{"hidden_size": 96, "num_key_value_heads": 3, "head_dim": 32, "hidden_act": "swiglu", "rope_theta": 314000.0, "tie_word_embeddings": false, "extras": ["some layers without attention", "local attention windows", "gated attention", "capped logits"], "init_std_o": 0.0102, "learning_rate": 0.00237, "decay_shape": "linear"}
Each number is 500 + 40 x the weight over its row's rms, rounded and kept within 0 to 999. Layers, rows and columns count from 0. Numbers have three digits each. The size before them is the row's rms in percent of the matrix's.

# layer 21 attention query, 96x96, rms 0.202, rows 0-95, columns 64-95
057:497493489469474508460494503542530495560482515495470551510514497590488500499467471495458568525510
083:507425503491471513452433478486505487505492467521553471568510506545465561513546492513519552471475
068:450488527544546491557472517563453488439498494479505549542473532459523525439501513501472579424503
101:475474473508478454492428512493502458515520499468525532455533500543396438519498473547584542530553
122:471512542483492542485524448494540437474533472450476471546495459448610500515492501445387508496516
097:548489544416528445544479452533560545585522451527515496544554484475579482387487541511527473495482
104:452496553515583576468521519547527573462488535471506529540507519517528625513479489477473520497435
110:490544553486546548495416444534494519529457455537433543517460535520543459487550513492495441465466
111:462489534463484531463500495495485538465518513458528512530482444516530578532425402501479493509519
092:452476469499478466519486443567499470459478487477538498485537516482479387478512515468526435533472
104:451443542528440487485481480522576459519518540500490476485548497488524392410503474557498524550505
110:438534525425551555505507504493509491455489399507504485471493513467481513531486522511513406464495
108:487494458499545542506495501588499607493573494535524459491499532480522496504454504472470491544479
098:440533505505502541506509555464577449568508450467501468519521443463453491479486503522473540502540
114:441571528558578565456528521498524526483562473510531495520462408435432562465589424505507494420557
091:461510511470494529492516498486510453445390410462499504495552555513418505535461487562520417526420
061:459420560463469525456511429519478493458540477520468573487455476531534486542501482569593503480490
073:541544569505479490519488476474497481569500492532503495425502461495484498479521445511566559482511
065:493506579529547487532440493487504501477511439498433481555521469467444586544544519502511575449489
096:568531453534488537491509574553540554421458504503544543548421534500508523427477518543482501549534
114:470450473471446459503457456551473473476509567504511515487526501574466470496504505520527559510467
094:464491510497480556527485489565508529447492588477479505531532466508531511530412484533476526493459
098:493552530512491550411475480479486521551505516457464566475536452546591489482559493492460567531504
094:479497516528477475518515493454577443521474575540507499474511541446497539417537499579457495533470
126:447487491514492530464498478578528479480558505441565475546529435421464450496508459520476531523553
112:483571510495521497576442476561489511531439458570457468542457606505470548473530481509514441479429
101:488474485477481519453537472476554483462452584518549545509499513513535570546467464518467486555482
101:539508474484548467512570541451487581498522423546490493499486515484526582548465528511515510456503
109:522518512466390516548563494448517510508522455489478500542503547521501538512516484471426516519564
115:444582457465558535537542498542455534482582440491487538507513429485471487505524484523496484467567
106:451536475477541449570514486489546512576466434500416527514463521530499474473538489472504491518491
091:473484576492563455513439490467517491510456502552470522525461554462530562552543541508415550460496
052:483515505500547497460556487440459511503455436441471551487512529509469574547445460574430508500513
053:486495570509505502510466522484505475481451560509490483442547417419518485434496503541517488531461
072:437491504488517514462502502498515452551464543448510483512480441515501496436596520471533522516471
097:577490489538490481507562556507491543441483511498553515490487513463462486604469486539483472527560
119:465489581486504516465506417514501444462534552550493555552502491454571469510494456495399511518443
094:478424488570480517521499461497524473473575494505523502530520489483459558409542424533443500453516
110:475492551530481534476473503488539548538510493504473497492486476504557495509510527488460478571545
135:554512452540499479526519539460500517592511501515474501459511471509482551484433494507564520506561
092:485536462515479565478504524541470505522498535498516485491496417412492459561496424468476527474616
099:502567515516570543513573547497521545523529466507491450498531476447530510475502466488502524492532
145:539496495532541476544534516494536509511467491489508484484490508473480477481446492536531520520549
092:463516514530483506513471521495515500533446475465460550506511500555535439471501614446460490502463
112:531486502546529504512540509548449431418488535527488464520427525452468540555468461556482524484451
104:504460446448480459481488466549462464422536514483512472491507505494502492500547538582476491495493
091:488430492497465538437499494464489564515492614517501507544480528506524534521529493450486488463494
081:482460473482533504469536512534436483496550599498478464512475494507494441571479512550448494450489
042:528513500522547488498506503455469510429487518525438528514510561524550445509456542533493491478455
056:492485548456472606529531468502519518526541456517497493497504498451450584476483518513496505450513
073:439474483528551467506464533472536478534461518444479456477552455497503495443548488507499527501469
092:552499525480494513535518458507505491508452463493467460520537507417510463475469505448459456503476
103:505465467495526465466460479474432478505511551499501476507494508576439516524535520539568531455487
101:535506535524521517489527458464440518478485474521537568541506490524474591498430503431553503491499
098:470437504468563490534509443526503484479490517595431504500456541475489559501480486523461505485483
095:516499540539594449456507523461502487484453462556477536520546431500492562514427504528491491466491
115:517441592491556517504460509514455542502472445530448491469518538482529508524436432481543492502481
100:533470575464570490511496462455486545454437421523470500427513535513519506435402474479548486494463
098:522474422579446475545488489467452483586474579518545434486527485526520527501504548479567572499490
102:505522513524480476557468524475511524561436472489461497409562543496451464476470607461530434504445
090:520476518567485565479424488446437518505436529475469544447557532534490475561480522423474495497502
127:443592537491558488494521475529489451425589383545554488489491472422449439488539479511488496451504
104:513608504514532495525544506561527530494487412522470500521512511477504524478503518504538468499551
118:513557442550583457496501538485502511512480472488555526553496437480458501466489478531534506498545
060:490402530521557472534503467523513494486520505544494495493541462461545488496435498467516525470529
058:507497540476520617552457473545566531508424509530540539576543495478503487468470591478488526555492
104:539431489496526511565518557509487515553419467494493485499503547489444481513502508489607420471549
128:473508529526394561418455451542461480527506575502540516536512433456570505467445506501479529517502
149:559502491557524489485537527560528583470544458501514510500461483466467523521484509468526474530565
133:485452528490375522505520471548503530490424542527476411447501523508593525516497488479524474441527
073:481553534415519484522575528485531468456524445475451508501536443466549394481472460560472513560483
108:450504528486550496471494476498465572552540519556523534554484546485570545490571526442487399487490
126:515445495575453452481536415501478439545523569428509467505483475452540520539492565490475518549527
069:529457458540447590490466521552495486451483565480486543507473555416443552544495483455590542537530
093:501503428479516497442530535450521533441547478553509483501524485522437460547505487527495535507475
109:491551457484495555490439566461499508510481575546480529541500570529484442448522495474520501521423
095:464484510477480497598532571528558442522481464470495517419474500487502503479465538493493513504462
063:500559532439470480541512486425523416501470547483445437481524499474528484453411468525490498514507
101:480465548524485543476463435532544459517508526534532451553484454520541546499478555430582484503543
091:537596467502448522446486552528496550527479435464559504518469508472507503418518475518613499480571
055:470533590458501488464587503506482524429526461455479513512443463513499455502553501470542509483470
066:501512496461474527548461483492497487484499496553457460467493511460470473422471454495526560517526
090:522462533517468493507488549541473453501541560465517480496508519473512478450442461553518556591418
101:488499474526492464520504510501463589515461514523518515519470503455490519528473529456489393420524
190:529513458476524503528567555501502580516498445481499487490484585466465481513524512503519418502550
081:464471528589538444461521496465513521568545391503436519553483452468509514494537553467426513491490
095:515540493529547501478484456570501517510555449485508518503527459460505465502449482467421523564533
122:513488509512480477480396486470476565509472561469508433454488537517488515460549513465512593533432
089:520465528490454504527433484525536479459548498507400489495467478532547480496484570536459547547527
085:430529506509595418425489470551476548484486426487426515500408476536532489487539526470515500502521
112:558480504553469564515499486483496518506506583495528484502488519503528572583490464526501455523490
134:510507432497496496492501556528474532485542480502521534498509475479450488526482497466489552551509
098:505477436547496400497465498474496466451439538537446550479504524509464490547558546441482488505445
098:596500463559459460474442544426438533494462552511544485486464499500477612546494531497541532497491
066:523488475557463492489542583561487511463438458524546538507515427491455531547492484499562514487491
105:466462472471459493529512475517494542476524542423448517503470516477502564473418481507514535507461
# layer 21 attention key, 96x96, rms 0.204, rows 0-95, columns 64-95
080:457515524409482489498447466497548443502555490473477421420510459457493451543447501498522457495510
074:556512514522468569467504486568534451518511405501461510489484513443510512413442483454476519516508
088:550506475503514507527478550475469535576479563457469458496480492475470414537474524520523472567475
085:510458469543505485468482481506468514551521524560491460551512437553505508511499534502549529530530
090:523491497475450566437530534534491545425463552443550478446540543538486542494456468484492468482520
128:489578466499514514540512520568449531576522462491466513552520534512504420419561595523533444496494
098:487518559515480549515469556533491530505504534485561462506485462427498484515460462465509516507534
105:534470501492551488527520453512428543438441467597436547509478558530501504592511501455499419542471
107:516486518518493528417501553493516497500491631488531501540444471472521550507449427451551478494531
111:522511465508592515533474508463495518554436430473485518520562553513539520481538514542475501501406
097:465528469533524515504503536464609555510535453500479484479471486481484540466531467542576527509465
112:493530527438588513536477533497462504560451450520484458536530515494590496502550538492489446466433
097:527493557467488542460468524584467486597547524496555476484519399479532466535455503460520509525511
094:434438504437518513439485499435572452528536467474518497471456471509459461494501462438564531505570
107:497478540446511470435592515478466519474531486558586450522452462425503427538473445501546498529551
104:508555477460584553539415520498546465504454481492449511497499512470444535502578460475503465462462
093:536528511484518489507425554473484478571482442523517503535550487491500491479472455556492522567474
066:519525489544491506408514538440426472500465518528498513525524523507543496466449523483502482451459
104:489519508519468511483453513565445455480450478476490473434528462481512447452441528475467488506486
083:469465539531450462630488545511502503560521470452504423448481490478453463431506503526509546489504
114:455509484505552490479536442459503511475454460527437587560530507483528571551442452528454506449459
119:481557523477467541514523497528485596554513491511496483536463437489547541484490511479519462501499
098:521550517569490513507515520517470553477503548523486509556478490534526543516503491461504468521547
098:417537520422555427508495500478527517454497475546461446497455536485481506501526508528553524492507
124:418456472530472523426479503569521480462564407498567499521463491392476497489498432548510554562511
102:485524546415465514570446484490468496515447496510488423481482545489453472541511578451523448482407
087:414503491504539429484501516516526495476500566507483484584428513453561595472565453539500530531537
078:555544504475458503492507544501474459592504538470498515473499437508490453529515537468497490473543
117:523494572516460522534578479516519530479496545399501471525446521539495548560461510540432480475500
096:466502512435469485503577440531493500508546435524539529543468458434453422485511506459478488541472
091:494526456429490566540501476444542543530464512563459547465527580561413497523531560454530479499408
098:390532505471495546487507462474482475462490472513529502439460502463511487491521549513498519454544
113:566493467528476482514491547489493538558495496510507464408504476456492507528472521489542507453568
090:571552498540533560494506545501488479487428526485554537504489469486490552556486516526518497473506
072:535516508501409501491507555499456497457442494501570471441486475482538524509449476529482532467577
094:493507525532517546476504506502517585534486400536503554509498568522490473487521539515503464498465
096:449469514461492478501480439481517523473536597497461502540490474467551537555476471489450504465483
100:461503500407545524501536486468526490474559510462577477494461504512519477470488523531513553568481
106:469525522447485576453459486483477530440513551530484541554471528532501504550506448371490516454540
079:500532510514510549540525492520492636474482558463472511465463576470475551511498511460490490519507
101:471502488499549561455495471564560480451557452492502525488471503429482517456521440500461557571537
109:521583489560511513502551457535488607514551446511529552550464489451511509506477488486477512538533
087:543444533533474526530516494506456537522499503451526506472478497538470532486501565506490488487555
105:474487489504457530514503465464488430492476514535464533483515481515502517588476475497466499434516
114:536504499471496474529506535512465406479508495481522478517493495481445556456427427521469515515547
088:524495558457500515453395568497503442536533492494486478476514474485506448478468497479573501473435
104:554461515553452491467470490540465531510486510551553463487545435480549497576468486501499483542520
107:507509526500483522441481562508461487525544523527589518549448481453467515579419426494467475551534
092:452552483475515478456494497459467494474545495459553482493460483518424466510436419493477437478511
092:518490464536469539536448571494537489567514440490545452487481462523462455528509552519469524516457
079:483475479507479446518509453515474469500510600435477464494513492437515518489458565503473541482519
074:499593502467567533463532596480541521513452482491523555543471527496472508499520442554525491511523
104:499524453504505489452527534494478441512498508511540493501491444483504472515436468530455511504542
091:497527517492431512448513468497482481422478530478488501437450593548451536499549388490485508461479
105:487517568444520441542554514502526470498584487526523443475521477457504531498480466498531528468544
089:524563525519500457416505496514508476530503538508450516461497487473531509447462447466445529427528
094:492486552488479509494512527455480573500489464500538488519543535508500581510526497533477532468518
088:525528537530536488544549514477467533613464471471507513544512422553529517534534617418502504478526
093:568415525533491471492482451502484510491521586466430533516476554456531546561491454546434520539505
111:472499460469491478570489449478501531516485519479464458518559551552492489563526639417523477456461
083:479534499568446499551532520578526512475500482502492544494451507523405571554487500506493477499482
117:496567479438548455443493537517536434523476429469504519527485465477469460477485496490470459493518
097:524523578502517533504442442510528557552486413476447515438561497442471525488519493436514519438466
091:499544482532501529534557470441545511494516450478470517484452453441468497424529468524556552559607
108:503465395526428474549520530471523545502521530438555493523534462525433517521441467471486531508515
101:487497513550469495410448518479551408490535497467512503501517444458504495466456476495501587531530
078:508544459511554516463477532517544472573530409443484545537492557496493513491553492560529483561562
085:480482448454499468528519523562519537448523517561475505473447484446540479503448549519453525462476
102:522490457502490494470494510474536503487505443449520460485484590500403554485536500530553470512561
092:440487454509511458488455550508573473427531496482463506492458478411474406522435534464457525536494
102:472584543441511509505566519517511557498475443534501490504547539577478511579532426526481513474522
111:486408378526480528509493496498482488513489556526493486507498434446487505540491510515516547449492
100:503466554548418503529549456474468498540499517498519460499473505529521527450491534517578494480478
113:537483479490492537488494537498550476463438510504573530520504515504503461488420490575558462506449
107:539471502521553525495498474540510496517523436508514536457482473470479489454504442462528457536488
089:515452427496481581538498497457456485470444477556500550522447515531507551486433515512435588471526
102:412495517475479523529500492476525499501527457468485547491476490486502495510548606438468494507531
141:477485537346528486519499489463511455504475447549525476491520544511449567497535398535444533514484
109:468559483526458556607500506526455532510486529475456472509545491531483482525517503460562441486460
119:538419429508513550549442479556533457510436491513472523517529533474504537494483563503507549463472
119:474488458472464455570540489473527557505458482491468524493516546508450510477480421526536478507497
106:447529485445529443497457492502494535545467458471494486533513519544498488485569460441560463489477
080:526474508543504475522556518574530533513457543547505524509467486571604479501528526512504465450470
095:531467422524505505470502521491486509495465506468508563505416548499401556456531536504532496533511
092:530470453519512513503498513517514488559439485469495536510513527530445516479538566494572441512502
144:477515611513489515433493461480471454499541493498485419570547474514517531474558427558523483479495
111:518438506469516426508501492474432424591475463531525488479535491503420471473554462561592503507496
097:498473511488428423524524464550510550507470532517533479563484497550436487460536430538552506546510
100:481558563392412470531520468553504542466473480445489434508530454510528447541410522515510451485528
095:485552554543442608473563455461459520559502513538487465611525532511564501582520510492549479481440
098:538564456518517462505444557442514544469516502464541511472462538452524462440483496520492524467482
098:517427499507497505509462461482455421535475513504541489486520512548456499491511524496542498468451
088:456448488458460475467501505628527522522486593549490480504493453510448488558518527541541448470504
084:517427493489467508503415494488499452542429524476519500459531544549466551518524533500506519474427
139:516542557562509566480477521554499485534472501488481525474515521488512479580467581511501467461481
089:475418560476428456441524452473427477476487540467497501491497561526450523527511486494579441488435
# layer 21 attention value, 96x96, rms 0.193, rows 0-95, columns 64-95
098:509499466494475595404522466510454442426516450527501563502544513516519511453463517443523499497486
100:481407525456501542470544537460488533463484515524531477462545540500515540548450501537527530516489
093:536426545544570535521506520447471457501480527551506491523512535538493541476493463560521443497489
110:503482521481382508501535475517471513468528499415528467481423492448494470500396512480488549530505
108:521500535525473506560510499561491502460522533507517448562496489456511506506487501484488494483523
098:458561464465480528533501512459519453445538436454555545508510469551517527515482522435506449492490
116:463530490515436478540493490394484498507558497524467497517553516498512545543607525467456470473529
092:545467514492526536519542534435539456515503522427531466445545532508484496478550428520493507576478
107:529523496491469516452512492529447511487544480478459474520455552468488533451510508500480580548488
099:529447478486524543479528486516446553555453470566523545466497488490503490522513502529538523506478
100:513552498552500520427527472531523481488542469496502549513584510459527488488585492440461475541462
114:529529517445504537539508517536428491451518524462472457520544511524523467456455437506455529579515
109:510544456514468540506475469599453474479524491473474513586461531458472571488482536478480549509525
089:498422569539552515522516512428482501509500512521491521486504549492491539510557454540463473539473
109:537561476487519449475469473566518489506468523544461511481493483479485434470534520465494501491555
094:530621489463513469445484471452539505454527515493473491500610448498515442466545457416469502504510
099:480547551422512523565478478567479515453483504485518471554521471459496463513446478465485534540502
101:516509528499512458547505475554441586532488512511507544512518463405486448562499524456486544506487
077:507388605555570520551492491536523522554462506554513524508475572495535451491549489571536490498510
111:459538512429555435443484562419515485473533528518500448503538466598482486500541485551474475521531
094:503525499554465458563469511483525466480551523465478441519508514508489513466556489473482488492511
105:473460517556445506463535504450503512523506512529450498509509592523489517508582528494506486459502
101:465521493484470472446520510542464507534534480471469485424480529499524428527566489527482507569488
110:550573489446504494461540508578457515480542535437539460495538485439526459496513443450460549615477
100:493554477477543485587387490584505458531511496506492545491505484511540464469534454486517472535484
090:487454542569478482504515497464448537506517516535444451534474545509452580507535537537446506483496
111:460501492478488582440497502437468451430506423516501515535523509575495583514449519554500471442508
102:512502482490514566474560508488520488500509457527537462485471502467506502492552477535530518510452
100:530435583520527546550551490437492497484478524491515476512506525505479517547521474528504476507489
090:494459509487507587461585482478480505484469464526467526509483549500516594467445483506494499535451
089:542497463534526446548487497543519505480500599517465457517486473508527503501559502515498453486558
101:523482525473433511509487470459458576477513447534484535450553465549529445442381465466533519467519
097:508495466500527445522493476412517512419528541538525508558475501475545488516540452428519529481520
135:450484554490469515528507510504497494441508588469501508526472496447480470438447502537538509474472
094:526478496486491451525503532448519494533478493478492471594511520445461458454544491487574512491457
108:511522602518503534508519482466467491494567538491566503529478576475462478521560485486585491552462
113:467520492530446514506508494459552530417530630450523552514511496488511427471520465416490545493527
091:517457497545477479468484497588472488525468516497509395452506496552469522482516477472496552508477
114:520452463436521509532539532482524532512543518464554537589543438487535517524496478472495448469449
095:491443509464464533519510531562423506469468514464480482446503444537551535492395511490449503491510
092:546462534531499554464478512485573488568504405495520484461566563513475502530500495550504474509493
117:453535459486516476444496479482525491519529555519461504414473516488502521564510518465443506477540
083:496485505478491563468473483530463462506475537528474417529423441550506545476416463566471504497516
107:554463510462521586479498480558485458536483449510535434462495491509517589456459441548467501510511
103:478470493569515463531478512467511514496513496536534548508509492512498440485516576446603506511442
101:530401469388498505530516560514493512496496457479498519482537489477488559460480462485513468457457
106:550513489496495463497495524576431519537486428507458397531494482477416500445464447521537551475470
094:512534512499497530464499474543533525553516441489515501428572575498468482548552522483493452529500
104:545469500484473554469506468552506498530487431513488518522523459553515553423400492558464504451479
093:544460556466513492519491562528412468506471491493491373534519464520466530426457435549490526447489
093:494491421520505431450470498524531494509514529508537496497494498490460503503515536453509528472513
083:558451495516531514468474517476493478532526531507529423505553575430439530493561435517541496495486
093:526524484569458460523512499552518497546455472506408504468484490564457490437485476521476571526457
109:501496505494507477479518526407548468525537553543502493473553587503443476534580494483515497471492
107:435522482496433429505512554524514557457536614502508479547486481475488447559508507389486498515450
088:473480478525512562501514493479564485492479433515504558454525552505510451539558530493527475507526
095:440440537517529457479489460547441513492495560510508489428532496464468505527430495518519529510442
094:531458463405468537520572560487510520500516532438450449493488508431417528471451425487489503470493
087:460488551546515482464494439489452488521537578556502484551513533443533517578539452501551484510448
088:572525579477488498524503513565507487490549482502564523553461497612504524470512544535562510555463
095:468542504423517575513531474526522495518528423489434574468456530498537528537527527526509455542556
100:515559506461544499511541454436439524473596539490496509557512521475494491498564450483538500454520
099:504534451429521468468538484524497487496506533465521507476542476544553575535508474499429516466544
127:455446551512543484517494482553466491420418474510418532452470562507511483512475515519528512490509
081:488581507512498426495465503553461558547485500450532488508490522523484440466485535451485526533503
104:483517590507584497485508523513495479442473435455542514566469478495558536494502529530526519467510
094:519454515545439461426476451533554506460451531473501486474458488552513460514518523480494501515533
103:509505511514495556469487499462442519547498427432508552550521493470418542520416521518500567498472
089:522480484470469564524438539440487448587498518583459478507554493507436484502497469520531550522507
106:517496439494502513491425544493541475559462490564507470531510456561550445537504444493547511509491
107:497429504508485424440452457486410515484452465406502571485487490510490547527512530488477520516450
076:525467484497479600472555476448518457510522526549514469539526498541528551531521468515510481462532
091:494466445484491464546580522494426529592522457476495471464491495475547576520542515478496518467521
115:465496543570469421497462449528487497500465485453485468499500476566496479477473554445484436516583
101:521560468552472512455483437476468550446505546387547456492534527501486476456401513442507484519522
101:514368416454539473518509492466524481442476486591490574482489486455507494510480531521483502521473
090:508557455479489521525452545497565420439474504497448568489437523515538425505464452501495487519453
127:542458517529492536494446518404499468536448467522525537532513487499414547488505530560505516496506
099:532562415484551507533467495478505538452496561466539535497431496423523470517447507520528548524483
101:479546464493503511467526517537482491570551486571456453462550567501544492551513402446517495437497
092:458511541528477481492488542557454475580496425430474521528564498494486460510479453467483514525435
098:515492397474477475514473454509519522420483556528460460472477506446516562512472549406507495481563
078:458526496490470405480498527533440547528457445480456526470485512442440504475465518464467524507504
086:455623484500469482479477512530510554536498502416531456494468493505468444466405501443506522523543
087:535534497465538531475476486406495482500480515534484520409494512465475463556426464530516503480479
091:407489471444462474508521478515493525498567534530464481555482521521598564501529499489472470524531
110:536544452466565559469479516522542520472482523488517492518475507383511497491488479530491569522459
085:467558502504508588489526569482554483466569527577501493568564536520522493502499458571529495508472
118:511481462490520471522490552418443447501472431588472615461523499567456486531490465504473491508434
100:432533561482441479507506474476489525502565494445494448548547515479486543523466557516545480486574
104:473450462476495527514510525507518425481511443554517544539516516572530459485490439521537461468462
097:485400478475497491551508530474503482494460459580473534482486492438505501543440484544534498475499
091:482437474505477605497505527499530460480513548534505516536503490620518502491525434520507498499488
096:405489549484483448524484524489516434512515439494439542559495532512488495466520445490490467484523
106:454506494535471529525459532553491484537519510531472481556546502590525475533475401475521468481523
096:601441537537512515476499433517525508479429506533542440469553513435471478515471550561515500474536
# layer 21 attention output (transposed), 96x96, rms 0.196, rows 0-95, columns 64-95
099:528582485505474458490503442489483485531516498416536540533462492509458650521546417512492474403516
098:519481466548512501430457564469543505487464436493466574543505527523476510504476525522429482479484
090:480611472465514477511540463502508450558575454482449566500489496533531516532480516443429553506504
107:436445533548479462427511500419503566450480566492512439519569453517444515499494523493539434488415
100:496440567459507483469500540480454472524457505478461510521492550583538426462469520549454527562429
099:529462534484539453401575466516491479419526577520510528576500436494557519531558511618474485506523
112:535501485472587446462501512542539475504514541523488508540412467522548531452528465581538508560516
087:500534485524524459530543470516481552528572510492577506516492421521523482540536552508457506509508
106:489514445553481446570496517465542507562439517478484428490557527495446568506497439440577490399484
096:454546476473509529539400532538530502544533444471484527535517505504474519447488505427512475490528
092:543597520478518552559514454465477533482462537509542532537415515512504600459496472523542467433570
110:449537493533533467562528524477510536556518415455489507485565434443450466509485546415500459469483
107:476516492531452496520505509450484467553487487468494445479541502505466564498537386444573479371518
086:477624427540536503537521478484530489538528506516485566537519495514502596522526523455505535502529
109:511499483461451508576453511523437491563485479468567437383520546478461485482494470488498499526475
094:486490561522572506615478487513489465482453505527581556485439489468485556513523536547524456501539
099:446464528583478515578496590444492526495476530469495531489581494510477475512504548440540465504464
105:431507509550518604530469566480553546486430494489509478537529527482475510440450493437551447498543
073:494556490471454539546460451463492500510530496507467547468476548543539451512440527476442596576464
113:553462473502518551495545512564517460465473443540499540456500500410492511563507516548474487547508
091:514457491475526438466577498497487494533499529482512477465477436490563396488487502525489555546507
099:556526496462497511468477482493568445432478561486447570480455584511504521453451521545471559577454
101:539494479486503531498495481517540522465473534497522489544536501432454445442459602503527420565458
105:469493515538547493580550530448488576516429500484546480555559437464492474476467522491535402441524
098:535488479473491523505536481518427509526555461506519460482527443425549395499481508455467545485563
089:481533488462521501472477533498586498526463493527410501491472571517505533468439504483551530508473
104:507506506496532440459471475486492370477546495508437611560477487547513646547586473503492528468473
097:552504515484466428492501526518491517536505560483494453560439470600492485500500520480529447481497
096:457551516534523463521502494428516449502525563515486610530518493578544560504495555487471536581444
092:498596489538495431497476517460572533536497477509451503487500541500451583521510477508497520400526
089:475464546389512533519448535540442486545505453559508447452463528496492388456473516534448531580494
102:436491490489563444488430514533544527495495428457501510504494510455463478500481553499490522524455
092:569548376506505468558544507510458546464497498437581561495545467396455458488442465512453478470530
135:455539526479517480519584490498526483467479560498499495502437478541508461570515502556578519531470
097:477549532552512506555612503541519570465436569533533463521499401425477481520485494519506497460567
109:465552525512526537588529546479459579478570567464539514579458500515498503519465502503547427586574
115:431549454448492470585522517530537531469516519491553506539447547468462397510561560595497492537454
091:499461502573459526519540453554496529509409511548504476464501452422509526435523526541483500483574
118:547512446438559467507522495401511630528529492473546531487565502476522481481470495526528522460482
097:521437530484479510442502487490511505518390448504461549470439513488525565465526471508547520490490
088:464489497543469536510452462487500476506507541517526540446593454482533520474560517528482561516518
120:504483495533484509472481509507530403453518460522537495473533534524488546450525484501425490513549
085:512534465534531451515540484541485480528486477529523439417497507472457487502466453500471491471558
115:470506506521511523519491457472467464527481468511476511432560475443509568462501481473461489412552
099:521496545452521472444501490493480530470520569450520497514463483553501425532477491532518525490504
113:513436524497488517488527428473510541540475481483497520476532482497547549501498508520501532464554
109:540490469561471513570495504531527587539426477516444397471551468437473498476458499442442498521543
092:516471506518446574449431548485527480508535481477516463524531571564526503498523541467513479543443
094:490463507440497492494450424451483503563461440510449470392564525478546529501510501484496535428445
098:521519510519488530549582487499498577536381476543429482477482451428473539493486496467493514483593
087:440484504538534500477577463521527440437462551560531451460563469499493479545524498604425555427555
087:452573494540532564570571486470499519496490522506524462451478459475496467513481507474417506454646
087:520480503505450482541453461535486505532495556532479427508516507493482490470496570493515513548438
108:423552552506528555540585563474521511427536546506517510525487535554499460546552542513442497491552
118:525471486496502481496498554538572547473497507506531477526536507503513396469533526596557494594480
091:490486493481465486414465515489476468480564558472508539506496552597517466567527519521504529454421
089:522496539460450543518576500412543490534448564489440500496426534562513555490558509535521465501511
097:482485478538445478577531519500568559522480528528462502516549468491499529475518560540490532540510
080:502555504480534533516587498457503480493541526486541479549484393480456513498529482545537466466592
090:455511539495561492524519475508424528513515561517478487557482502509546486531461506540586462557518
098:501461541507501480417386497549482423515612434524516476528526534595508548525472515443498497521468
098:526544484453532506541515539459518520462536431485539480557489505450427545544472500378442473445554
097:493488473517577522496498484531499497514490432541495543491513512450519573461521531517422470446528
127:528453533537462537422524449593486425520464507513485538493442453559489534546498505559551533518521
087:521429463509455563487431520501510457446420579535526501514450580514457530526534462549592527429504
105:487539540517535444468471515534495536482500482482512486503483442557617485429498570494508520546492
097:420530531560401488519525498545496585486488567516451506462397422445549534539492548506495549508542
103:487496538520529456517469535514478486451433479517479531529499506485439494476554616519484475503419
092:516471508461497502518424522451482450543512390470500463488569547522417496503542431533442483481463
108:501514490483474516503431464414495505524550502491509509451459511556527475489531457446480515492530
108:524476568487517439554542476541497519482401498534501536439441455478468486547519568521488500485445
084:468583528498544443497520498478464532550578452470476464508525443484547489479483537466399490560513
093:485450431486539493527447429590513429533505511522489553534485563536456536524485512483510512563445
115:454447512554486498515491443541517508499522571533516500481446455499541542560487550519563455488575
100:501506562561517492529511464499503541490419573520524447500511502462515544537419611505584502533492
103:480478451511465484535594474563483521484509446480484578457497506439512481578471480472441532513501
092:483491517498434577462568537481480521471479476535449466389500472492495435536484470469456552465469
126:493501518456504524515480578446509477514482453488500503466499504601401437503546487522509473441459
102:513475471527455564445499489477486527473451547485474416460496524462529480500484534485483592495491
101:486500485484525463552486462541495499538559593522441517556540534537505495502477522448426482571481
095:541477517492543484541481495510500473495478535563511583491497504554458462506503511524513449532457
104:422472472555452454561520434591502541523506515491478464537524478427568517571468550440488503565461
077:536448471482499497547437529529551475474458557516483587557476580502421509549549476545553459520451
085:505468508563470547498421463483573496470453588511525510537498555510492571529504521522641500498511
087:533462561503527449546552522470485515526487549491434464515603501506473460494455547483448536500501
092:507497472479519521482524439582499524527545411482496514421444534426501545465515489502433495520530
109:514517479495458504490505551481510544504442484456493465464500519505527465442538498487465564480455
087:471590502498530527450572540465460556488524460478519484458506462485534488418462496479437512465515
116:535491461459544464513541569487480519509516464556423545500504516518445428547558462520432474449543
101:462520579557590480508458427528515508484499495461524498564524495449483581509455555506500468578502
105:517527499429496516448541475412437526469564454475540498452519548525483446497504476456518470499473
100:485448466473484490539494450542504439521527480475472573479507527521443491536469508490490495583434
093:486576477408413551439523540459463516523542376484495430400485483491509470429516491488487475436480
102:486501588475555449505543538552530487486502443487521553502572458505435465521475501521518410557440
109:504493493455487514506470480518482521564550434524480468451505474543543476416512522480520419500519
101:477489440532446496505477513475506470539501564506448445514400467519550498457498531502526561507530
# layer 21 MLP gate, 256x96, rms 0.165, rows 0-8, columns 64-95
099:503477465529538507513493519518469458443489513489530555525494475508456567473478456372651484480490
104:559449499523464526504571580564509542480550490467524482456435586547526524420508477508515519514502
107:505500469530530470521512423527504562443452541473485512532481469572413451537525493498455516530501
097:589552457631500574464525506528552528516395519560525475499494464520486459489442517511473465508501
102:543556489557492528487491511544492529590567553440481538516516557476526515525470468496474515573462
108:504525541432479509566574491577499522451524498481508536452471512522521473429436499453514432533569
102:580444448518453560549500536521508514491475548444513518541466544518521487438459477536500493576495
109:505528500445516479507560532513589541441509473453522514511571619444468538502457516579486431460429
099:563489459458489507495536438453542517431508500501491589565535487540463510511511513491466484524485
# layer 21 MLP up, 256x96, rms 0.167, rows 0-8, columns 64-95
103:442555455549486511565514428542499497515535427485474522453401556523541580539489425565521531492513
105:549486566393536512548518458494515467419515441542504449564518484521456533464498478473555466557566
099:496539495454514501547525504537438522522500515508476447461489519456486504428443488494535516513420
114:508506463557495494471522543503509468614493482557544502495545521493563505488506518473440462514452
096:504528481470524466485485518507548546461484470481512512506479485546490535567562563406494446466489
109:537386510490448500522479540492475475549497524453454499526500469531466489476515550524566485506540
100:509510496349478515482475527529504497510607488462482530496473471518441458495552501503527483529479
097:538415532434503489482504444586528537562511509470518576501519491482510458475451494513532490502472
106:493408527451457463487506521543515504500534506588409514491541537552493511407590512460450502512512
# layer 21 MLP down (transposed), 256x96, rms 0.217, rows 0-8, columns 64-95
104:469459498558470523491538506526490537483441584469530513508580520556437476493573518446537492471547
108:477541476539540441489448597519539426478514550486558532492512576513525431505452528515532539453518
101:563487460567613426489553545500535517463446471502494530526564451478457526507499472496434471569491
109:410508530407476520547534519458482418535590515506497513550517488475447492469469526523504509543484
095:543451526549515496552484473495493533559498487585583505525612482478496488449493464436532537519565
105:509473510517490523492490485522501500476492468461502506550497549483443536444508476487494493565438
100:473572489478509471489493529543490510488500457524536525535515509547500512522572506400467504569479
104:502509528531543472447477491549462546429496494471523467582438496494577424508526428485543517537510
110:479430416550512581459511538486440493501565529509465507499532494454473429553460558477549465492476